{
  "n_kv_head": 8,
  "d_mlp": 1344,
  "vocab_size": 32768,
  "activation": "swiglu",
  "norm_eps": 1e-05,
  "rope_base": 10000.0,
  "bias": "none",
  "init": "normal",
  "grad_clip": 1.0,
  "decay_shape": "cos"
}
Each number is 128 + 24 x the weight over the matrix's rms, rounded and kept within 0 to 255. Layers, rows and columns count from 0. Numbers have three digits each.

# layer 4 attention query, 512x512, rms 0.0667, rows 273-287,305-319, columns 256-511
138131134131119138144144120149104146157132116130111106122113141161129124134138125158115115150141150113098104154104119130131123118131145131095130157139138150151136133107147120112124123132129117129132141124105093176107135106148099111104099102153136137088145142151094167125111145151118135114137135105115110121134105122123112101140098112142132103123156140127117111141142092126137151145100116140119141138156130129137158102115118107129082131139121109122135132129137135135122124141133098131119119138113136146131135104142110122122111128109142134146122130106124128148121127117135157128120171130156107113142129122177179155122092092114136149128120143098151146154114104139142132156109115123139123128162133130150127134131124144094115138127125118148130096125111123125113110135146094
115160114103161121122115122142147102141137154104120125109154142124132141139148103122163148126086124139133126125120122124129117127143153136132146131148126148122113121121138116148128106113120134166167127094151113154091139163127165158132133135120130128179110128169113148154138134109127125143137146130109137139133105133100091161096138137119132104188111126142124174088146150107103130156142127104154126143181132132131123130101135131114119124116117131119126106100091096099134129110106160125127140134152133127104120117136117127113140127113116116089115115138102103139138133129143099129115107097133125136165107108136143116118130145134126124122125152137105131129122149129095121123120144127130134150125119107137123136134120114096127118137128094172129139124121125129076135111108132
121116135143103132142165099137109115123122150124119109140137143135118136132143120131100146152144128130131148146104089118114125132101163112103115124120134101147158129120128110138119136145134135130123145130143144126133113120109114114117075156155129140102138126161090108141138138145126123153107168142115131106143122141120108138132108134133127096114128125144132143140125134118123132085145115106124124155127156125120135100125123102119104133119122125102125145143137120145143123136111129114133138118142127104135121104115133124136127128133120162141121111145116128136094130131151133149117115085135128102131118157115126112110107147101114120124121165102130128145114155132124150098137143139123112155131108153147131134129140146123150156148129116155128140122126133146151143125137139
155090087107106162170079113114134126128129100152093093147105130149127125132109120123135144101136148154106137138091127137114165104135119133133113133103130122135107129118117163145151111092147107112175101130130125127120166146105112139167129153080129139135118143158120113118134116158162146105115107126111112153138138114140153134146127119111145151119120090127163103114133149151099143138111102106154132101115096125153130160111125117111122129112150125115135130130146109121151109123110140155101127137157108134126135105116123119110133114080129109137138135133154151151138135104131122143116144101129127130155105135156105143132135161114118131115118095129137142116121155140105105175140115148135141113155142137163128118131094116108138138109102120145164156138121138130114123112074157
117150123152128086119086102174150149126148145119120098161116135110113141133101147135103098107128132136107135170143122087173099135120131141119102118102122089073173127138119076131140130168116140129138091119112115121132135146163148146121147137113112161135144129165151101143143180131125120115161122132097147120157121155139121165129169167146140149127147126119114126131124120114145151115134155147114148118129132176138083135145113135128146126119136115120151136127120131129119103116142101135143105097122105143118115136168141116110114126157140130116121130114114140111091141139177118135128108111148129141121114073137087162101098099145122138127123145129139172110127136125114136093154144140157114135140144099111155102143124112164127099108141159140094148082131137122142124117120115
162127135141087112112122070130102144133117132135129104135100117114100146161127123136129111111172167122139118095125108140140116108088131093153123113112150108100117130116108139109126134138119105135129108137121143123162126172163113088151126128116102170139155129139181120122125172141116163091121117133143091150164134142120160143154149112139146101121127124132127113188131132194121111126129160117130137116075138125154122140134131102138126094141129109098164154133148134147137122122094083118133162096126114158127122151107110095137129132093132143147127155134123135131119136106134163136147123104134139138132119140105162128109105143149153140122162105134123143136071142146163143126134111155139120125115129152099141137147099126132112103086150120089144117070124102116108125158120110
105116096081089145137121148111133159122117126123111085129112149157147134141107137110156112132106124127137139104103104146106150127126134134089128145114163112091118101131166151117149125134096164102129080130134134118156152123173169145102115092130115118136125115099152104135107147134127144129129093138108096128144129158155117160141129166105119164117133154141124129161113110126152144104131117144111148148124137131128149134165119122106103139153128120157128128132105153125126152158105153141155115162111128133116149152104134096124102101129090098154136114112129120143107153151137161115126109104146119130144115109172108101090109121100142147159155132155126128130128126113107123097144133115107140155127093147125125108141141146129119132120149177176080124118123112158165127139127134
159102144146110145125136086135105099113138102144111108160091162110146118131114102118119125137160117179142148119110122144120131107092107156089103145142174117100143172156124158115139137104136116170093133094145091145151142139172180143087129141137080162073147114102100128159154164186083128134107121155144098101129096148147175087155105113107129159137168165141171080156161117118117110137146111110114108125076121141129112140158120121137122135142152108160135133118163113147118147104128100161113127111139160126119164131127134123149135112134115117123139143133147132115101125145181124133113142110105156142145143099148136108120078122127150097109131148153149083126103142116151161156129135123111115147173133183103111140128093146128086112138089115168097119116172111131162135084160158
090133134133127161104111123131125171133146166145148122154111094116141134126123100145086147102117095130129078134122083111089141116138143109115138127135140136098115164128142154185156166101162136151120123078139117105106093141076129136140151125150143113146126164142132091105141135111104098151099117123128125168129107148140111159107095119110149144130084108152128136104105135107135171134133133138096112160085139130118127154118106136113163137125091139078099164118114129094100185135131139161145099101084121104099117138096117128034097112086162114129111134179127141173115126131065097128088124111132122083117142155151172090151170114107170161145127093156103076115110169133139090115139136124127141139164109138178159130109161084128117159137092087115158146125113123131128101098110125
108163110103101112110162118117128108131153106141171144142120116137113123138132146079125175178105098140074120166153058104138163108088183188115140133111144141095102101119149127097140103132192163114140160079156078187095100143151113116167117143141165159144107153144133092105142129142150138134157082150159102184125125079152103124154134096081108167137101114130147126136125094136144132094103173077160103150146123142165096160156123150162128146128126167088094132104160097139127154126124158137172130155141159082077125095124118150139144155169161095129063124103131105156120129118103168118147134144134084109148126143179096137100152110124080129134069102152137157132158089102154143168121119143112160119100121146189079159106132129138136158145083058121151146147113146160092139128167127
115045090121146084148118120135110159140071144118140112126133088130112131111105153095099149129185173125102108113097136080096108143177104105143130074081140136163097097093146139095195095147093144129156196132126130137124141118133131074122138219137129101144118150097067131175154189155109107115127074141078153093117129135141152122105166156124166114132104110157108147139114097088155125162162158133138111150138134115093119112132108122132131153145183120129109186129163090156170077110168155166097092134101112135132142162124099103063128152156187154083159149121120117163199129089171139158151132129122125160142178111153185184146134111124112151133146157108128084106138150140094158123137120179114125086105171056095169127125163154145141128148157107119170130126131162123145115124126127
132124157160112120076173123089150135119123155136144107112087123117110154117121072169142106134126134137132121143133134132166120101148165112166127154166112146138162156106158122123113165137141117127138101071139154136167113126145132127152141120134128115061143107133096086106092109066186117098139113099192137173131169118095136132149103084141147179136107155086104120186106081137083169141106086148121161111121092170145153138146155141150111114153136122153156156131146166115103135145133124135117158158138178132159167144089144076138100128067127160125153102123091161141122105114112136144088099121135146147104145172122094105114168104155155104120151100145163159107181098134098136133155117127132141117126118073117109141114174130093134099142165119130141113144137111119121129158146132
197152111163129145130121158114093107135151139107114166144103070120150171075107108079129117103112159103114119115127153141112152111144133106193139129149090109156128105112179171142080145179084053154110095081150146120156145110188122118162134122126155051096124109107136185146095076113157147176145137121127109109076126108097118177135150163134139142075111115149101119140146179146122134083135137098137176121190091127151075173100088117107124097121161154152116128127113112095160158171133100107111112168185101130158099140059164083127091121179054140089169152168104134172144108163158119148106112108157145198135114115095187143103094120117123109118150101136101099123125125145105116073145112093154080088180150143124140124116136136129133156136131133114122177074148073174143102131116116
151109137080144128117123071138165154144168135135103146083105146110130105179151153201121110103102114150122143145102099136160100157102090130071127122157112117131125160118138103168108128131137117116162108180149169127125135143139066092117111111129156126089116175089129096081159111116211128139105129116117210116123180099128160120146083067141132083132130108171178121088160171135158159115090117090123103124142086091137162140137143158172085141116155103142074110122125142119114116083141102118167117115157139153129083161149197101097145138084126186107084116109109146094080081149124157143100143107118164145128192121119113135126089163145092175135110125142140111142078098137112102197138174151100145077121118137105163149162145169134155113126152116088164085152145108131114113121159159
132134096110067124136153137084054122125099138129126137176136090097123127112137113120147123138126206145141109115170131168142158153110166111170175115101175119136135104174167123123120145120176126135142140109190144156126129102092091177163104085137180091083092136122103113135102160113138090113127170106101162171142174153118165164168095119114105114130144159114128151121128089116122119120164096157120126181151168103160142111109172123101159107129114113070140129157148173139141175132161121126128110124105118121145138128130107093126142110136146127173098115127155142129137157121118120152164191150161159173184139159084144138174132156113156130094116135153133073153118137160109144122129128129148120163129126130126116117099126122094065170141123133174103110164154085123104137125129105
136155123126126133125136118126119165152094139151080155125100149168087103123126157141163145110163117162123131144097119122123140107128117151117124131111135153103134105118131125118140146155152128127103165098134114145115115132146147106128109122131093162117119139117089159127111142096129132175147111109133133135143151097124118118102143135151125140090139143120130142144129127071155129121106109145121129144130169119143179114134125148128128111138127172118114180149153137120117106169138119107142064137121178123158137117149151120134167157129148156163111134146135115117120151121107161130108154144143135148128127140133138087124107089122150128146116139135121116141096116112105164067163111118149113148114109128151110095137112106131121174108142125159106132149108122089147098096149096
122122114130117111110106162136136111112126126141126131133147158155098098092149085157130161113133163124149104126138141151110122113129126140121115145136097178109134136114136115115122134082144159148121134150138138116112131136120155113121121081154103116122139127161130099153141117112138143081133081099137185123126115094112157146115163149111144147119115110134147135128112129123109105114126164142141142163108114156133147123120151130140143127147123203116134143141110109116155177137125154112159142096134131160129152117126111104153128107135138153151152109132116105114145128129146132085126114125151157103095124158093125113145134159100116110170147100107139083133105143122142138074134122105133134125148143125155119104125105110153088106136129097115095121118135143111156118115099143
134124164104089133100136105107137125111117141115145091118134146173134164086122096127121134134150132138118136153122117145100108135102143142114108122122116138134144120130126115111135123116153124134145106107135131128129138118144122156125102121143097139131136120125103159149159154130146128140120140126159091127124118130152143119106162134124146133091143150132113118156133187087113140124154133104133141151127157152095128150095156113115124171105099130092145187134098134104157134133144108094121094119107121114112159136112129152125156110146127115145104147142107118140137159091133115132122098115154137145104131145134140115105102143110157123158095136104121115140102114130144120135116109110088084150126138109126113105110108130130130173117180143161120109098097089129107133137146093
136108079113146130135107157080113131126103094173126123182113150085118128149111122194162136106133131147118117119119157121106161111134120128129117142146127133121140145148134142105143146154151129137137117154137131139102145137124117140119183158160110100143132129097125106107123094111147112158109083114121113163165100119114217115128120133086102079106108121127163143137135137136095120170136119134081143113105118122146082166141119155134120091120146153126098098107151131124100128113154111152131135120150133129114129143116106127108127126115113122129126143142147140132153114100123139127138113142127132100135142113083129110157139149117147147130118095143140110114112142107113098132140133089114177094149173135116137144134106124136112081133099090124128121142140109141132111085111141
127128092167102148112140140199126122134151082172130081143099170083134108136094095052144149155099105110133129095097109097142125133143155136112130136129133159137158123090131140156102123114117110110098130139072155172115146113129104121126129155138165157149164102131148138161128125125124182143135126142124122109149171138084068118111116180153130116139145164123150127153152124103150140078178128130119117143109110115104120111095112092122139145118095129103162086089114122140126137109131123108131100135125152119090118113104119153084127145131097121108152132122155142133096102113148129142100134105125116119125126149142128140138147131089151113174148167131120127113110094108142113139098119171136138108104144151087158108117112173118123112128132108115114154136160143127135127161117137
120131153120111147134112127119100145132119129109150103136130178148128146136103141105133116166114193139146097159153084157163111076129130095084145142133167121125162082149097103136096143128108116140112091103144112112144132106137095171129107114121107142154138118128145121141148193147114139128098110170132115120139075152096132139102136151135146146093104177099136140127135191111095137196176182153119128142127130136138070127100134084144097083113138108129169164140132131096125182118123171092131147137108148111112157089084090136148118151125090116085173148083129106180138150113138186120128147125118142118152151100097123110100146150142118144141133180139140102135117148126093145107161103114126085125079119150104108137131119157113115132152147151120106169119140139096139191151137156
123164089126104173121137136152134138109145107128122137154085113157127143159119105138146113127114173121154106170159139210107135151131127117118102122103149122162140102131112097127111132111147103119140111145130146100139123129137189136109142098098139179159104109107118147130114132131114067117141119143129133143140115136101093076129125160131147098110141175160154101115113076112169124143141127146119130133118139130117119106125148108105090118146175116136123106103125109149125130168102137161141117089164121097124128106123124088102124125112093108130162129081075150162130108141153134132136119126140088154130131138165131110155083143155129155131099107164131110110124145085152102137099102136114143103102120130140106167088152112099157136152143126117139150122158164147147171122153113
099142111142112176143135105134116113122141072141131129111123177125132137119128119183133129118132161121148138114139086143137155133124131115115107147103157142117162109190127127147110140104109132197101099108148104136123100146120168115105120072136126117145106115144109131115155170122105132116120116125150115125133093120127137098145091113104124163077106186129138110119142138130104123152155116138107108126110140157167106144111125106117115120131117097178136166144153133098130111113108107138162157115121093110146151124127110110050146090127151117091128099128129124156143094073119123118106157114100133111130100120128108105114118116134133107109077111147139129151144117083149136123132109123084152104138135148124100151114143134109121138144119088138111110124142101109128133106146179
142145141147099114133141135100135150134163116109143163128136171124140116169133108132133115139096106129114132154148099103105126120151120097122122134121122126128132149145121152154126103164086134074159147118126127094113104126163104155098143114130118135124093105157102116141143165178136144148148166141141156132122114109117116132109157114140174151122095114155142096120135142107170129130151134121131111151091136126124172081154149131125082148126134138081103141104147131117063163099120128090133150140151155129141134095099129134143130119141128128137122176100146124145103080077117144101138129149139111126126164134179116161138140139116153123100126164183149093135113119140103149126113120172106121148141113161144144139112084121091088126129127130122119131141142157100167112124114127
151159136114153129117131111139133177146119098118136169114073100161126124123128137138098156132118110098094171188120129173134143143128141094082159127123167124117136116135094090142123127139164123165118114130120126159134139111131136143099122196112094152131104121127119152104155116161088112105138133169138135137137113139136104072141133118118127129124154144123134139135135084113121138135116134087086132115150154154106099097125085085137146155151103131132139129099135139115129101138094137114142119148134144159090144136064093150167136123119176105149076138110139103145121178118108109126102088142125089097104156157176132160108156121170159142145136131156138167151098123148145164137100135131101113130092089134144116149143115118143127139160122178134126139137113118096109146155145103
152113115133127145143114117119124121106096123111164138149169130093159100119127133103074101115166138128099124116116176120112125147138148137177115095117137099129124161148145096085132151170086146161124152159124142176146113089140139122139165101082143130139139125130150137184128160069117138100135087121114156161109138119132154126112146128174104155101123124124112123191140136121123138145137165113141150110100110113139107127133148128151131146140103123074170149128152130161091122149137177132087086093140176134130133150126124147095098133127121138083112112127106120111096097101101126134140135118130135194158115141121155142091156137167134133167122132130152118111095150120113107111140128137090103116125109106087132074122121131139125108157155144092105125139129153125152099140132105
134147130132121121104108167124132120113108162114077133136133126132163168122137133153141086136163136109110150134120100093101100143141125132121107128137104112118109145118163124109117154123128130097116128128135145142153124126111112097106130095116115128105166157109146109114127096084175134116121121147133134140128107113149145143096145133130099121148122181126132099109125103104135084108081133108121112157115119137120087133167168166164100138130119111135133158134152114095134149148105099152143123176122099145099131148128154151094144078119130091104082091102138129137114127160147077140071153107151115154130126167106129130116149102092148133119118133118147097144116119186117111096156189171126121149127125132111141163094175132105140148133144148156142122135113127153115154151136142
141137091127142108137116135144132093099085104154152155159126153102143125133136129153142145113112192124140139144108123138073110115157096104158154165107158122151112133138164146130097128151134091132126123126143112169154146144169123115145134108081162114120176110110160166158158115113124121133114167120142128115124119108164049159156143145137124127111119147131092143135127143135080141139142149118116074122159128043106102118113151085131121125117125110136113152123125148123139140139143099126116150122139114120143129110084110117104088169183128131104123149088125079136162091190151119120115109139107132128150139108123140134179148128131183094110136154121086122158120119154099123119124161127116124120111149133121104154122129146132172148136143138149128115120101100119162158132156116
152113139119153140102151123158127185157150120159107129112084148122132130179130156155112120135143109109131144144138114130123102113155111096103141111136112128141129094165111121136122119150150151152111101148110137143126073118126118088126133173137159132139129128100103136093140120159118130126129159088163149074084123130114101134148151132134127059100167158111109127089154128149152110106139117093117120107172114099134120148133109122072129089133140123101118168111099182141110127105120100147128162133114114147139147137110155105062131123108159130139115193164136129132111087168142116125127120132124136107107133134157108193130140143117129156129153139131127157119107117139129139108095132155122139105105114085126150188148089113129120161167097105149182129184110162127141106128139082
163156153109132122131113141109105105155100139112167123146111127112134118125176120114094144160090135082125104114109148150153160118169121157115166125143160119096127138138110143120144152114126100139165160107151142132142161109143091145144132158135163100068109127135137132138151106175120136155123128067090083162156129145131090143169123140125116071131127088094127114135128160152121123130118119119113145154152110105127103110129143117119148111107113133135115160151110075137142097149108161137146118140108114147126113132084115110091172154140155135190105129143135121125136184140150093140140152140144137146125093142124154149120130150157129111113143151149128140161107114156125125165113113120122106156138138131123114152120128127110120124121124126159126110115163131137107130156107096
# layer 4 attention key, 256x512, rms 0.0648, rows 145-159, columns 256-511
139113130120105162114116165141160137116128119096129102104155123092116136171132121124082171120136119111151135104125135129128125100119146144114116105109125148119122130086125136136150116126140116143148138104112120129136145158152095133126138109142109158125145134147124118140084130135126133113171166159126141118117145110154100123109132128117141133159116101121122094081163093168124124112136126123141121119127119117100135157135121126134120152128139121097120118129084136138114141142104158132138138104141131153123153092130117134141129082136137099139147154131128139139095120108120134154115141107097123128132180131109141146105122111122136118123128110107109121105084144116121147132166132126152158126135155069140136127139139114129125120126106126146167134145124171113101129125097141
126113143137119099155133110137100118108104111110104116142132076134113128164171059124108154129156106119100153150127136139139118110105097154138094139141099117119139123122157157137140122125140087130113130132135117145140156118085146099120120146108121138116091120130099136120122101085110119096118115150142113147135123119132151151141116138117134148145121133142123150132144104169112098138133106168132146131154088101124138118135118150085156128109140127089131128099115115130120131148128114133114123116135092133122132114156133132159120123125160122131113126173148113126110118127114094148149126132149134142123108134107115126114137144127099109129142137111160115114155137099134126137134157118102128159118115125113141150114139146117128088110118129107095131129135111131100164145123121
148127116111114099108102206128143144122113148139133176122108145144122097149133147123115075133151124113125172127111118124115115125110142121119144132133130112144121133098096135112146102102100127189067116116106093138135149145120155125141140130137118153147130149122151141131139119124160136134131135108097127132133102104099129153147109133148117102123131130153123132147144110172112117108138126135091127106122108097126128154121145161140165115126098096144138099122105134112147120121109124132134140132113161129131126115110156117123174118167129118144140137105130114111134107118149095120130142142138153143125110146135121133109141122107145082128127138138111137124126124142142131147119119128103131157097133122128172120149143154117093129135150125077153130181131132111133122135129121
130141158122136093129159150137172073140144114125146102093155080195118128103165118164113143141103167066137105132143110098129134139121097128091152134176145101149149139096112108112094123168191100125091116136125157099126148086120166116138149122128124148063143102097152139146076182163135145112123157120141153141159131142121132129136130106106111083123083167130126136121127139159130147133144128126141122116177125159154108130152096098138137133128131104089135160134144096120112121147123108114131134095108098129130156115090134132095124143110141145180135064089083096097103130132105155163141076134159121099132108117111122132169155140111124117164151125141131134108081100145137119143110104143114098109120127115126140090123126133104160093150113149116128141119154173101108181130157140
142150153121086125159109119122117131144115092103128164126125060201087136107112150099128085150160137130160133117122115142179137163136145116135122110154135108139151131124111106123077160128153129102141104096148126098168111166119162119134134142098077119133142114093151132122111147149131113122143149100074097136165110123078129123120139124120085136109109127154154177117073156090122115155149157088086110114173100121176123163106106130099119162086130137075133166123089146154106146141156130113111189118120137132126128139137130133157113164128127124143106100118091130117141108147134126136147121113113128121130112114147132117114108126141148124128121138157124116112107112115131134132134100141131132104115117101127108124152152181089114097137153147125147137140124134102095137145114124
128108084157134126130116136117117093127136106130103147113111152095133113154121131091101135139099118136115109124146144097121134144118158142131129117137118168139131118136129167077160105148084175132101124141099113114129099099155109175125134101118108064107086160141114145117148116135155102143130126102132122138106133131153142158163116118148174119158104124138121107132103169149159135107133147105180136123136120094129151142156138118163095147155114098170160121137145114142132114090124146163182097126154055133104119142128156114105120104153121104136093158168140134153108122107130128133129148161100133103152141098146158190119113127123142136113121114138124121161139110144089157104152149100176177181129150138108176087132137137145176162085096078156141126168144135136156138114125127
144134101126111134082142141157143148109101124130136144130134157113108121148123125144140137134148166194162138101100101144147086116140116132100113115093149119106130114116152131176089148152116126157140105121144128098134126149137131141113104162138135153140140131163100152141134116134073135107140124147104155101111138109125101117122132163111134090145162108127128134135146085145127112135151144098129115125106146095158140124114162148113168080090076131094089096133081090138138103134134148168112102121096153144140146106116137116109154117135128134139123129153120137150137142153109081124180096091108131132095091103136086121125104130141126077129088147141145094143118139123129119137128102149122137161101161125161128136120124159161058120117135131108154113141143118132110083148113122
105116152128141102137096096146112168129100197098095178157142142134122130160130140143131115071108101105111173133134116124122120130127144145150151129138128153146124119147125112120143109126131123161123143110125139152132132123144060103115145159141133113122072128120129095110120098119168125131116137096156158170110112184114131120155123132110130135119124151121153143131131146118157143128106099145115129112147121141094102089116134143090159143138113134146118126129156117104154147134120128090151123127159187128126113129181128137036129110127114128122122150156118162123116117143170129108109127170147159113122136106130141088125127126134107145155161114130127117095102143118135130169128133133157119150163099105108114155123134130117104113101144134132108128125142113189133195124137122
129082121124059118140135109130135134126129129083120097114162162135126155100103149154138134103136137135119137173124141133139136128114151105106157148109107100123131143158152149116134089099118110153117129096157125104136138130139163113122056072167098144156131139077101122097111134101187129162128175123102149097076160120208152118153099155156151105118140123145132118130173175134119138146120093140151142131132108117130096110119093141119162092129100103146088140162136160115132086135106062102158162108119153116190138164153135108074117138108109143155113105131140117140137109088160111140126106120150131152129137142086129128108078132134122133102085132115116146118128136115154198120173112170155118161147126120162124136152128158041058139108168072165146132163163105178135081105179116
133163104148131139110136148129133112122147160127119102177157099114148125131146126113131146148101131089149121153120142110162114135126112159144096146147124163104142128146139136114142123127105161132142119186092089085132102172172080132111136127077151134166102128110162136155111097108119184140165132129163123140121142115117125098172141104162138150124116111133142134082095141115138132102091149145164100122118094125145120139167160136100105109159129113117098080124126109119123117132181151119113127131106189104121099131148136095198145101126115116117174142080147123142124139145135091091109161131137086140111114153111121099127128114159113107125145092117102161142071143127141125126109132157130172120116114142127109139138103115152142112109127118108139147170133172125129105143110194
115103145134134168138126117115121072158119110120120091112101143110127102138108120150083103158105151136114121138125132172072119116100129120136151148153117118095138125147137114100137093117131113140095121105099154111137132134100092118110074082130116163155136089121167109128119127137153171221130151149104088083136142130115118147128193146091131120092101164112115080133139145073105102098113136078113127142149133150141133149092141155101154119106141126134155179120110130131125098129134102124123134136110121143110154187137073137152106110102145125141127098056159077100108127126140128147139150136123169128128124153103082116116148141143091118131179146123119126129122104116118106140172128122124164120127122097124097111162147112094147116149125091165130111133113091110130115138117121
166118146121130114122095091172165165119159087107132155090125144126113179110143137134141136085183131128097122146085156125100157127088146109139124147165121099152129133149102148135170124116145150113147131097171127141132140111146111155142110133097119107128164140171111153139120130156113119122111103125125122149167129118157131144124177136126181099120149103085112138149116153143133135146112152080174135111102128091150150153118122152144117112122135103091131194138149161157131148132158106162126153109164104093129149138124164130129118120129110130115136113138139153107127122132134132136104146098114169133145137155141112126127122120103127165173167114180186077111163087075154127113106123114116143104156128156124141130157144105115126122146143099154128047121112111111106096128110119
112093146156104095105164089138099107113152134084141157086136095107151090111116110148104158180146127108128134122162131089136140101115090150162133112115135152134129112100140159150168140095139131110128151122090156104136119123101102118157095109108127166112190153130114088114149144206146109131094075101111122105114148099128111150151158114133108088126173118130096098138169130123150133086170145150106118117117134132100164108085096091144156127122172134134135133119111163141110109154091148086176116102127167118124118094138129119163096099121083116121165109129176142131164121131141143151133150113126141209174156129130127120143111096111093153128158144114152113120111124137121149153106170143180099111124130143140130129152085108112140133121140097103139065142086116116135116157126127
103139122118110124108150168157120125148108127136105106115090119130114126118129092070138147089151128123135149119139108142149131151168096100127149099117093109091144177129131129127139105157138119129129086132148106091106088138143134103135147118143104138160075137124117132130120134125137135148148088121090126094137142095095182120126165126110136115136123146103121116150118120142135157146136149173125126172122104117132145152135123177170147147155124139104098138138138107073117137131157136095143112076112119141102101156175140181141136103098115118113134152108106122133133141082089113118117106101138163130149166112113117128134157093135125134125143117099159134128136132116094125166174195127141084129117102132126116121146158155149111114098115136103094091160108163099118112142090127
121163166125115147107096153161138116132175133133106080148120112103131124153115123139166105128126154120105122145130114155105133122106140133132115123176094105143149136100164165129068114150141083156097131155128147157127148112128091091117171120106201134102142118108126102124124105169109138126150143153112139143127115118123138163145116126131140147116136103136125105080123108101136146138160157123141130159095110138100113124142150109112112122149134141098141123098139159157146126095117134159131162123119110144157123129152136139099168102119103097092139168121069095141113133140124114094107130109130130146089124122123104142157154141109103145135137083125141136150134170127126128147105120155150157105137184150148146130112115147131112112131173084108125108179090121122117116129089110
# layer 4 attention value, 256x512, rms 0.0765, rows 128-131, columns 256-511
121114125131087142119150142131085143124098124113127096120153089134123114105124159126138067111151138176155145141136120151127153148094121172122153146164107151156134129097164111138140092134091130118142148173135095127119121117097117120116122146114139117097134134135127152162096120097129144104130137142117095131140152130133130085119151161113153147125116097161171161109124130115125125132075128137103160107165117131135092152145151126142085143121143119116120106145104124102162133130142110120131129127113100109119099098109109129126140123101147173121124116132102115099101162098132131079127103135148135098139145150109161173113140128155143151108146106146133106096125140112184098156115123155111117113084127099099116087119122112059122130142102092112194131142077110103126126098156100
105137139173118156149150092127098117066134141123079107103145088155170117115075100106117142123150150139104147082155121111130109143128179135132152147107155125130102179122151141143118118143144126144177114126147158139113127123109123157143118122139168086121089174144144090161141115147113157131154129121149112137127122134164077151139114129138152072109140096137112129139109146155138131125133100144112123108178174098115135155121084137141173111146167133088118127121124121130132114135134075152128083147111127146120099096102127110140114123139095177156138164131086144152144122148126139144105138111134138106128098137156132130140123140134168177129140151112093120117108075132140157151126100167102110120154132096157101098169111099145148117159110151115135097086115143172129130122142120
136113119121154147087132123131109132138055086133138094132145125089153113086110140143134132107120114118090117133103108133128113084119114117188117109164145143125137151102109132137140123117162108108133129126134086127130103112109143116121130143111159151126095123146173131123145145123140119145122146155130148095153136111138146136108096087162084125132108111109131150121086113124110124125162148172116133138151113151114131107113178134158134146168142115109124131115095158118153109132141154071102149127146136105117185151101118145125102174132172135125127127110099136138138131136121103196131118179119138145140129148102145148108089146120131077138131128139130135144130115131156130122146116130115127128129063157107119089152132142133108102032132091117145129113141096115104115126118148
129163143152090174139127129152118161131126124155128131148124109166106103120198136153108116098107107079129112145156113140151154126117118130149116149182124176140123138123124157166124141143105123106170123139122174101142113131115124074133144156091140155137156113145129133137097138124141127148124132141144165093142109120164110135062113147141192138122079112125118133112123122100137154162110146136127123119129133129126095143123122161104136123089113143136160112133121102126126111097138122128123163179134149153177130144131104135119117138140149128127101120127163134118103121125157115165164140099137131130145137151163101140078131093117149108177072115136146088135139140122154130098142111124165162126125113083125129134143122091149103078117115107101153163106111168114148125127136117
# layer 4 attention output (transposed), 512x512, rms 0.0986, rows 256-258,288-290, columns 256-511
116108110127133114117121114166145118117137146057121108155111061124117156098140126137116042141121133101123070127100133133124101144127170129125113117141118124098130069158097144128117145104117130137154109105135203136097137146144143158158098149089128148104156140156131100126121153096208117085177132101093079131136123126168153156134084120133142137174137066152132093108155097118140192128163162154124130105087156117118133147121114171108144150112091154080131141154116136125088158074114113127131124122169125109104113157114133146085114120159139115140134121118132116153068118123114150112131167115133101139079108143173189164143084100115149156192125085126117108098175127136137159120094101120116105132079132180159147173149107164115146100142089093126145099162151179123134122148156131
175138101130162136140108124141134174087133078122141132136139190109103129155145143109152111167122119153102137134095102135160137139119151103150115101133111126136136085123150110075132114154112094102128086100128153094085163152134114161106113135118146103087107113133122121106127108168115140103137132148132145135116142103109139110165137107126088130052140140170156156128151168145104152142113127126117157167131133154142128129117171115142131160140100107119123135113098157114100147168158099133112153124105122156086113123161135136136096157207138128163171117119141142162129135118100139148088079136117115130152081098153131147153161110136099125159113116083129140148124155085072152106115154113124177146091141100122153165119111077159126140130125112132097123131112092115153120118122131
102173164144105147113107090130127136091147166178119153143117137120120130126150143100128143075141061104134120144127126105109160155153119147098133130112093109117123132109133105123098118150104119106120141127084153152162156106115135102140138158114115146133121137112074140124076148099119107107173084096122144101106129142130169156097135101147131154097084132167132090120120170137137104102093146113097111156069126095102110123126122105130117177133134152085147156172130088089122118142122096091153114167096118105133086082126094113151117108158108140161133141128105142146117157130129168123132149146136099135122149143148104139160131136126129110135121129145151128149136146121108101136152165146110087141162121085143115108127116129115179116153119143115136161089160166126121097118096144
126129151163105145131172130103148126131128129150147154124151110127090133132143150128099129120140101085167110107105094133077132142091138133158125094117164131136101122161144139109121131178151119148141148152140110085159133134129098117161145125168148126119124120149135123120114141173138115119127105163128107137122138145135121092136142124152115135117106085120106127118102140107126131142141150114126138131160154115148165109121095126097121109117144140120110134142139085126101139126123179145126145129152151118152138141127159112138084120111166089126138130120136112135134162131173119105112145163143121092128144136133116114166131108173125134158119143130139112132124115097096102109138130119080135077142140143116134101097131096111114131120109119106130131076143120070119136111103162
137123136103127106129141121113094114140125147076123106121118154126138101134134161121130130160144123102132101112137132144090104129149127122145122175095159161111143117152160153113113098112116152180125156123111096096159160106081130137136131158124118140106110125108135161126146147142087193122152185127123082131089104138129138152128093159143140122108168103122108125150110124147135156117111139111119132126166139120151105134087109091125169081084125136127123130126080125180081142126128104110129132137124125157083134114132136106112139148134101146125130112097138122144142149125146115109120135123125133113104075178144139152093113148141134121155160092118122164144122120154085127140118149153164118101166152108159115090148156144093132130103126118103093156103104141140125145178197114
124167131115142126088160101130126152165137060119143124149093108141138110107113087116100102126133142145148156098146086164125141098082131128138119124141146138162105152125100119132117139101107135101131130141145093129145110106086119142109178140112144138133119122152127151114132149100111120097127118166180130118133118100113143158127116130125111157136101117136120126152118141155131119118127147149126143150157166118091166151129125105117133140113111122124137098095150127109144136111093123172111154129136138129164162139102166167160118153140160117096126140137119157133191080143116122133149106135128153135169096113157109136160117144115124112128133115211107089169149133152136120166151122149129122133115055125115117136097106146138128101150117136149129105142100141119129112120103141